{"intermediate_size": 512, "hidden_act": "swiglu", "norm": "rmsnorm", "norm_eps": 1e-06, "init_std_qkv": 0.0304, "init_std_o": 0.0304, "init_std_up": 0.0304, "init_std_down": 0.0, "beta2": 0.95, "lr_head": 0.00762, "max_grad_norm": 0.5, "decay_fraction": 1.0, "doc_mask": true, "dataset": "wikipedia_en"}
Each number is 128 + 24 x the weight over its row's rms, rounded and kept within 0 to 255. Layers, rows and columns count from 0. The size above them is the row's rms in percent of the matrix's.

# layer 7 MLP down, 128x512, rms 0.179, rows 0-127, columns 192-223
size [116 104  91 102  94 105  92  98  92 114 101  97  89 108  99  98  97  94  95  99 100  95 103  94  97 108  98  97  97 103  95 102 101 101  97 106  94  96  99  96 116  94 101  99  91 100  98 101 102  96  97 105 100  96  95 104  99  90 100  97  95  99 100 108 107 101  98 101  93  96 101 103  95 102  97 102 104 103  96  94 101  90 112  99 102  91 101  99 102  92  96 101  97 110 105 105 112  99  98 109 101 100  91  98 110 111 100 109 102 100 102  95 108  98 106  95 103  98 106 103  94 100  91 111 104  89  96  99]
[[142 126 120 113 135 121 106  98 144 147 120 128 172 155 106 113 141 124 143 114 170 121 152 130 111 119 113 145 128 139 117  89]
 [144 118 108 103 119 124 137 117 122 112 179 106 148 116 148 168 152 105  74 147 134 130 147 126 147 138 167 103 134 160 102 117]
 [157 123 103 113 115 150 164  99 180 107  96 110 156  85  60 112 128 140 149 135 144 140  91 147 101 114 100 137  82 106  93  74]
 [ 98  96 117 140 120 118 116 134  95 129 136 106 191 146 155 129  90 142 182 154  94 114 102 134 135 126 134 111 143 111 154 110]
 [ 86 139 156  99 132 152 147 143 129 121 116 114  91 125 115 147 117 149 150 124  79 108 123 142 127 140 132 123 105  96 109 133]
 [ 80 129 132 147 130  98 124 102 132 132 183 118 162  89 149 133 147 120 184 154 134 169 166 112 203 136 175 136 148 103 122 116]
 [127 158 138 112 134 100 176 138 101  97 133 114 104 144 120 157 141 150  93 162 104 120 105 193 115 151 112 138 145 133 114  92]
 [139 148 185 120 154 150 133 151 126 177 161 159 149 125 125 136 118 164 152 140 126 117 148 155 143 118 128 144 135 116  89 132]
 [128 136 119 122 159 120 120  96 157 159 149 156  85 135 158 122 116 117  97  89 132 128 109 133 150 131 130 126 190 126 168 184]
 [190 148 118 139 129 121 108 128 136  85 143 127 116 154 144 131 129 112 130 130 119 150 152 120  65 100  96 154 140 155 154 158]
 [143 147 134  89 104 132 118 103 126 168 116 147 108 117  76  53 109 127  94  76 149 125 131 106 150 103 147 118 128 126 107  76]
 [118 105 164 147 158 127  90 116 134  87 107 117 115 134  93 145 100 146 137 135 137 112 133 127  86 123  83 127 114 153  95 118]
 [141 125 120 141 159 127 101 140 124 121 114 162 147 114 145 118 123 108 121 146 102 119  75  98 137 120 109 147  67 140  82 179]
 [132 102 132 132 128 148 135 156 100 141 145 130 199 145 112 174 140  91 141 155 142 123 131  88 101 157 159 146 148  84 153 111]
 [143  95 154 164 163 133 147 164 165 143 112 106 149 162 139 123 129 147 152 152 140 117 156 147 129 103 133 149 107 122 129 167]
 [101 139  99 110 102 113 151 148  95 134 139 123 118 114 152 115 126 119 158 146 144 133 126 132 148 114 132 121 121 157  90 132]
 [162 128 114 167 113 120 191 150 103 129 137 120 157 153 121 123 111 142 138  84  99 123 143 130 149 142 151  93 139 119  82 155]
 [156 140 149  70 108 145 126 125 144 110 157 118 156 130 123 112 149 112 132 112 144 127 114 138 106 102  85 144 134 104 161 139]
 [168  92 123  99 130 114 144 110 140  96 104 136 105 135 133 105 136 146 124 149 117 135 163 141 148 111 115 145 116 155 149 144]
 [124 149 146 138 128 129 120 161 144 132 207 143 160 124 142 127 118 110 142 183 147 173 130 130 147 100 116 126 136 147 104 122]
 [111 135 114 104 105 143 109 145 110  92 105 122 120 128 128 128 157 154 125 116 116 133 165  96 161 134  83 115 125  99 115 115]
 [116 134 144 112 151 125 120 126  63 131 149 123 129 165 172 132 128 120 106 122 123 139 154 134 144 111 165 110 121 117 110 112]
 [ 89 153  99 111 124 100 102 132 148 134 120 148 157  99 156 110 131 113  94 146 136 109 144 144  89 132 163 128 106 100  64 146]
 [117 155 141  60 126 125 110 130 137 105 132 132 112 143 147 114 131 128 113 108 117 120 107 141 111 133 171 138 129 130 118 137]
 [119 143 117  95 127 145  82 115 136 160 137 135 148 118 113 138  88 124 104 117 142  85 129 124 121 151 182 108 128 101 156 122]
 [113 150 114 155 183 121 139 111 111  90 118 128  40 110 129 110  85 200 130 125 171 157 121 115 148 125  97  89 102 114  95 158]
 [113 165 116 104 165 109 117 138 122 116 113 134  90 140 113 100  88 141 128 139 107 118 151  98 102 167 133 113 118 187 144 140]
 [132 149  86 125  89 146 131 105 139 114 135 163 117 146 134 156 130 143 136 106 133 115 150  79  57 140  65 117 139  73 156 130]
 [150 124  92 101 152 132 126 120 121 101 157 108 121  75 139 166 135 114 138 144 155 127 150 115 189 144 134 107 169 107 200 110]
 [132 131 123 132 101 149 108 142 157 114 122 131  74 107 112 156 170 103 100 105 119  92  98 136 145 107 120 155 107 107 152 117]
 [133 128 121  98 139 192 155 113 146 104 137  65 142 142 115 110 146  82 153 129 119 111 136 163 175 134 129 147 125 137 108 104]
 [142 122 142 166 147 124 127 127 132 152 167 119 148 138  97 131 114 114 127 168 153 120 134 133 100 165  89 104 146  93 107 132]
 [ 97 118 148 123 114 126 133 113 182 123 127 177 104 128  96 110  83 152 122 159  91  95 135 120 130 111 126 136 114 155 132 154]
 [ 88 120 139 161 127 118 167 118 154 134 131  81 125 101 130  81 148 128 121 118 137 120  81 134 167 157 153 126 105 113  52 146]
 [157 109 126 140 119 130 109 161 126 125 134 144 151 119 128 142 100 127 110 170  99 142 152 136  90 134 145 147 114 132 141 112]
 [ 86 139  77 112 122 150 138 113 103 134 126 137 155 139 162 112 129  96 147 161 112 115 129 103  98 138  95  95 104 104 139  90]
 [117 103 124 116 150 154 143 124 112 172 170 135  89 128 140 117 152 128 160  98 147 150 144 126 138 133 121 160 105  68 156 145]
 [149 161  80 106 112 165 111 122  71  72 104 100 170 123 162 105 117 162 148  72 156 105 124 124 124 100 111 158 143 115 128 156]
 [121 106 100  86 121 145 150 127 111 109 135  77 110 132 123 156 145  94 107 123  78 115 147 127  97 157 134 128 124 114 115  97]
 [153 116 144 115 111 103 157 137  63 111 152 199 140 150 138 133 133 139 165 113  88 144 104 149 131 120 148 145 158 139 149 132]
 [152 136 127 111 130 125 133 134 121 110 119 111 155 128 147 141 147 160 138 122 120 133 105 139  98 111 154 166  81 112 154  77]
 [174 118 128 122 110 157 159 120  96 156 128 151 113 111 154 108 134 166 156 113 100 140  92 106 107 126 178 128 175  75 155 110]
 [ 65 123 112 129 111 114 150 116 153 142 115 117 144 121 132 135 138 116 164 149 107 129 113 127 127 144 178 122 151  64 149 151]
 [151 146 114 115 112 145 132 136 112  96 125 170 122 108 134 145  57 103 157  79 166 172 154 144 127 152 152 135 136 185 144 113]
 [163 176 102 156 140 106 137 140 128 134 148 135  88 136 186 175 140 113  94 116 117 153 141 135  90 140 158 111 175  95 148 160]
 [143 129 120 128 111 139 122 108 112 159 149 140 121 132 106 145 107  86 192 133 158 154 169 105 127 132 148 130 105 142 133 116]
 [127 137 155 146 169 167 165 121 160 150 147 122 139  86 121 118 115 125 162 101 150  88 133 149 129 136  98 113 160 151 108 130]
 [105 105  92 118 114 141  99 144 142 122 104  73 108 143 122 126 143 119  98 144 131 118 158 161 113 135 122  98 167  92 122 114]
 [119 135 118 136 130 111 127 121 119 148 145 131 136 121 149 113 155  91 173 132 125 140 140 146 121 128 105 141 135 110 132 132]
 [135 140  93 105 143 128 161 138 122  95 108 145 134 121 216 115 129 131  99  81 169 117 148 118 102 137 112 142 129 124 121 124]
 [110 123 118 124 163 132  72  95 114 160  93 149 178  95 148 107 114 150 149 127 146 145 105 151 129 139 146 124 115  99 133  87]
 [ 95 144 149 143 136 117 111 135 146 120 152 129 139 122 134  90 156 108 130  92 134  91 107 135 139 120 194 133 123 140 100 127]
 [132 186 155 159 106 147  91  96 150 163 138 150 149 150 100 132 109 109 123 165 180 129  94 104 154 139 113  99 124 100 127  98]
 [108 132 148 134 113 128 139  85 122 154 147 147 142 134 105  85 116 103 110 100 125 150 149 127  95 147 106 100 144 151 130  92]
 [139 140 138 128 123 110 106 152 130 141 138 132  86 186 178 125 137  79 141 149 108 153 138 115  74 114  82 125 138 159 153 137]
 [132 130 106 114  99 187 123 137 144 117 106 124 129 122 142  96 132 155 113 174  98 141 173 125 179 125 115 133  87 117 110 107]
 [160 143 133 116 151  80 125 125 114 160 137 128 119 100  88 159 106 172 156 116 147 104 124 126 121 145 147 100 123 123 116 193]
 [119 100 118 128 131 136  98 125 153 128 175 128 147 106 156 106 123 135  97 126 172 134 170 127 137 170 155 141 150 146 106 140]
 [116 114 129 125 148 108 106 125 105 124 142  79  76 126  87 134 162 137  88 152 130 159 166 147 100  92 138  87 157 129 144 147]
 [111 124 159 151 104 126 139 124 117  95 122 141 121 104 133 101  79 150  93 125 123 111 124 123 142 114 129 133  91 145  94 117]
 [160  86 130 143 141 119 137 127 120 170 119 115 141 166 102 142 128 143 110  63 123 116 139 107 110 127 121 155 162 111 119 132]
 [113 113 117 129 120 123 129 121 109 136 109 131 118 146 165 101 137 110 102 154 151 135 128 134 110  93 133 158 141 137 145 103]
 [149 119 131 176 119 145 164 132 128 102 134 117 135 128 106 119 150 158  79 125 141 120 108 124 131 155  90 112  95 136 119 125]
 [117 163 136 115 117 168  53 117 142 128 114 141  93 107  97 112 111 125 144 127 125  97 112 120 115 177 113 109 118 128 115 132]
 [108 113 142 134 148 165 110 118 145 135 102 142 135 117 111 119  59 128 169 116 142 120 100 102 135 127 114 137 110 129 121 125]
 [141 177 109 147 103 137 185 133 131 152 131  82 102 138 146 155 116 176 123  94 121 159 133 120 101 128 107  95  81 168 115 128]
 [111 153 126 101 113 154 148 126 162 139 152  77 122 117 127 141 141 121 147 153  88 106 138 129 154 120 126 130 143  91 130 109]
 [142 143 159 135 144 152 119 154 126  87 146  90 164 146 119 103 123 157 133 164 113 140 154 138 134 102 129 139 150  94 101 173]
 [124 125 138 122 140 135 114 140 122 109 113  82 106  86 108 183 139 169 131 129 148 146 115 137 171 106 152 129 113  67  93 169]
 [103 120 189  89 114 147 130 124 115 143 138 141  73 143 116  75 135 131 115 152 134 177 132 114 129 131 105 141 132 121 156 130]
 [118 117 153 120 151  91 108 165 149 115 147 118  91 145 148 118 125 126 135 136 130  87 139 155 124 117 125 115 108 109 174 152]
 [ 98 129 108 163 150 164 134 116 114 144 103 123 123 156 148  77 134 106 129 146 181 142 156 130 129 136 111 104 149 155 132 102]
 [156 124 116 107 123 106 141 106 112 118 134 120 101 142 124 108  41 123 130 137 152  91 144  92 112 139 106 150 156 101 143 118]
 [ 94 110 118 103 127 130 169 108  89 111 106 124 148 129 111 141 147 124 107 138  93 135 231 163 119 103 172 113 114 157 119 163]
 [158 140 109 162 109  99  95 122 128 185 119 124  95 133 104 116 175 120 126 127 122 128 144 123 150 113 134 121 131 116 156 148]
 [137 134 103 140 196 133 150 164 106 122 119  96 125 140 130 157 131 132  84 147 110 123 112 126 126 131 114 131 125 118 155 149]
 [148 171 120 179 112 118 126 102 186 126  87  66  94 153 182  87  75 141 102 120  82 138 141 130 102 114  93  87  93 126 165 185]
 [ 85 111 143 119 150 155 161 138 119 109 136 133 148 163 139 107 135  95 114 170 121 164 142 143  86 103 124 126 110 130 132 151]
 [166 129  84 145 121 120 134 119 107 105 134 127 129 189  58 120 166 161 140 124 174 136 157 135 114 133 115 106 156  79 125 141]
 [132 106 134 126 160 156 142 115 121 114 141 118 129 176 143 122 109 101 120 118 159 160  82 134 134 118  96 140 146 127 129  88]
 [104 124 168 105 143 121 102 127 137 134 106 140 133 108 111 167 121 170 142 153 113 110 107 144 151 112 116 121 120 150 126 130]
 [174 192 103 146 122 138  97 138 112 132 140 114 115 109 120 147 117 103 115 133 120 111 103 129 137 124 149 133 127  91  84  93]
 [174 133 106 152  99 158 132 113 146 112 115  92 107  97 155 126 150 124 176 144 157 138 120 133 154 131 127 139 117 118  81 135]
 [139 125 145 159 150 126 147 114 115 154 141 100 106  90 106 138 149 142 165 116 133 119 158 130  81 151 141 112 119 136 131 147]
 [123 151 134 152 120 129 112 108 119 170 116 124 152  70 155 133 109 103  91 135 130 117 150 136 158 123 114 134 166  98  84  87]
 [ 94 132 102 104 135 139  86 169  79  79 127 157 169 139  80 129 108 171 140 119 171 142 119 110 114 134 126 109  97 136 111 153]
 [129 115 138 138 143 113 131 136 135 146 143 144  96 119  60 148 125 154 155 146 124 112 122 116 131 137 151 146 102 105  77 127]
 [113 145 133 126 135 147 109 143 109 162 156 124 106 146  92  83 155 175 139 137 121 103 138 132 105 117 162 122 137  85 150 136]
 [111 153 150 117 103 141 120 128 137 107 138 125 150 139  83 161 115  84  93 113 121 149 131 129 107 108 120 130 142 148 119 113]
 [137 156 128 115 142 139 114 106 142 135 132 119 157  94  97 124 127 153 114 116 182 123 118 137 160 111 177 160 113  84  69 114]
 [143 142 111 121 111 100 118 130 111 130  91 132  83  90 173 120 154 100 130  98 126 138  97 142 146 157 147 151 128 145 128  95]
 [ 94 137 107 132 134 140 128 122 184 119 137 112 145 112 115 110  99 122 134 145  91 125 127 134 136 151  99 117 134 133 137 155]
 [101 149  86  79 100 124 143 125 117 118 167 135  90 130 137  94 148 155  95  87 138  95 119 132 156 131 137  91 124 137 153 143]
 [126  98  95 144 125 107 169 155 122  99 148 125 161  95 102 164 148 192 110 161 107 113 129 141 125 121 137 149  88  89 147 130]
 [108 140 120 174 125 101 143 136 128 137 114 157 149 112 150 130 150 141 145  90 101 162 173 141 130  94  96 152  71 171 143 135]
 [184  79 133 133 123 112 135 139 179 115 162 115  98 122 137 146 151 158 149 167 107 112  89 139 112 118 176 118 144 111 121  96]
 [124 125 111 100 147 139 106 123 170 117 127 116 119 141 133 130 110 143 128 148 118  97 119 117 135 136 140 116  98 115 130 152]
 [161 178 132 102 110  82 110 134 104 128  99 108 112 137 167 171 155 160 123 168 133 155 137 134 120 127 128 118 132 141 108  95]
 [126 145 158 133 157  99 146 146 142 147 127 184 182 147 141 126  83 154 114 120 130 132 109 132 168 142 142 100  85 127 102 145]
 [137 122 146 128 160 124 109 114 116 149 112  88 133 144 109  97 142 117 148 120 131 145 110 161 135 106 148 148 152 134 138 121]
 [ 84 109 152 120 114 141 118  98 130 124 144 133 125 107 112 132  79 151  56 133 162  95 174 107 106 165 149 135 147 116  96 121]
 [ 84 138 137 121 118 162 103 141 127 123 152  68 109 103 132 151 126 123 167 107 128 112 167  99 147 154 154  84 163 129 105 132]
 [122 138 109 107 110  98 141 114 160 167 104 124 125 152  82 113 115 105 104 133  87 152 120 103 163 154 102 104 109 149 137 108]
 [129 143 122 136 128 148 128 101 145  99 132 117 107 131 127 142 145 129 157 121  97 140 115 136 123 155 132 122 158 128 116 135]
 [139 143 107  94 138 118 137 132 152 162 163 120 143 116 144 120 153 114  99 138 147 141 117 126 161 123 118 135 136 173 167 145]
 [139 127 170 101 120 128 148 146  83 131 159 111 115 157 119 145 137  77  97 121  87  93  77 123 168 146 123  83 153 102 136 134]
 [ 94 164 140 134 109 118 111 101 142 135 119 127 128 131 125  81 123 141 158  89 146 108 132 121 128 145 173 137  94 147 140  97]
 [158 139 120 134 118 128 117 132  79  89 174 110 129 145 100 182 146  77 139 105 147 132 119 126 151 111 125 117 132 155 106 128]
 [ 94 144 138 119 123 196  88 129  88 131 139 156 123  81 111  89 132 124  61 148 175 138 147 134 155 131  96 131 165  42  93 116]
 [ 95 135 103  97 149 146 100 116 106  85 110 129 166 140 140 138 104 105 110 146 167 119 171  97 103 127  61 125 132 122 101 114]
 [141 115 129 130 111 186 154 147 103 122 113 186 115 119 122 158 118 154 124 138 139 126 115 128  98 133 132 162  99 132  91  93]
 [ 84 120 149 140 130 139 165 165 148 142 166 159 135 136 129 139 128 127 116 141 120 159 116 146 138 117 130 107 130 162 131 212]
 [159 148 133 174 148 158 147 169 187 159 109 109 110 101 144 114 116 136  95  67 101 133 154 168 118 118  86 129  96 137  70 129]
 [166 101 166 166 165 125 109  94 107  74 124 129 168 156  96 110  79  94 127 100 142 132 132 139 116 145 168 126 134 117 147 120]
 [126 113 106 138 145 100 127 135 163 150 163 103 148 124 113 147 134 118 135 146 118 122 145 138 110 148 154 116 128 109 125 114]
 [181 135 142 153  95 128 115 135 126 140 137 100 144  96 150 113 154 138 126 153 153 134 114 112 151 123 114 188  98 118 132 157]
 [103 121 171  96 105 138 115 132 125 171 132 144  99 117 125 124 138 135 140 145 132 109 119 122 129 128 125 146 125 110 133 139]
 [151 136 137 129 128 120 105 130 127 117 154 165 134 120 133 112 127 127 173 122  94 107 143  79 125 163 124  96 122 110 109 186]
 [133 108 123 127 142 146 139 141 121 103 152 161 142 134 122 103 130 153 139 142 163 117 164 165  99 143  88 126 129  84 101 172]
 [182 156 115 156 122 172 125 104 143 101  98 144 137 175 141 140 121 102 127 150 150  80 113 132 126 141 126 122 122 118 153 121]
 [157 127 152 155 111 120 102 157 160 109 149 130 144 163 158 182 189 121 148 145 121 141  78 115 118 106  88 117 109 117 131 170]
 [ 94 119 152  73 125 174  96 148 166 161 129 100 139 109 144  87  96 129 112  78 134 100 158 107 160 120 116 139 162 128 165 128]
 [132 137 127  93  79 152 116  88 100 125 111  99  95 118 151 122 138 130 142 116 160 124 130 100 100 127 128 115 115 129 161 122]
 [127 131 144 142 144 101 154 128 128 182 126 175 138  44 167  84  77 130 136 111  86 139 136 166 165 140 148 111 147  93 105 117]
 [130 150 133  83 120 151 128 141  94 145 132 100 138 123 120  82 129 163 103 161 115 150 143 116 161 134 168 122 145 112 150 153]
 [201 179 137 131 114 130 101 123 118  77 155 147 137 166 110 149 120 136 128  94 123 113  90 148 148 131 113 136 117 150 142 117]
 [136 120 145 144 155 141 123 119 134  95  85 162 106 150 138 104 162 114 146 113 126 142 123  99 103 152  99 125 152  82 143 115]
 [131 124 128 127 138 172 129 157 122 135  90 131 153 138 125 109  87 133 114 109 123 140 156 140 200 138 116 116 117 129 165  89]]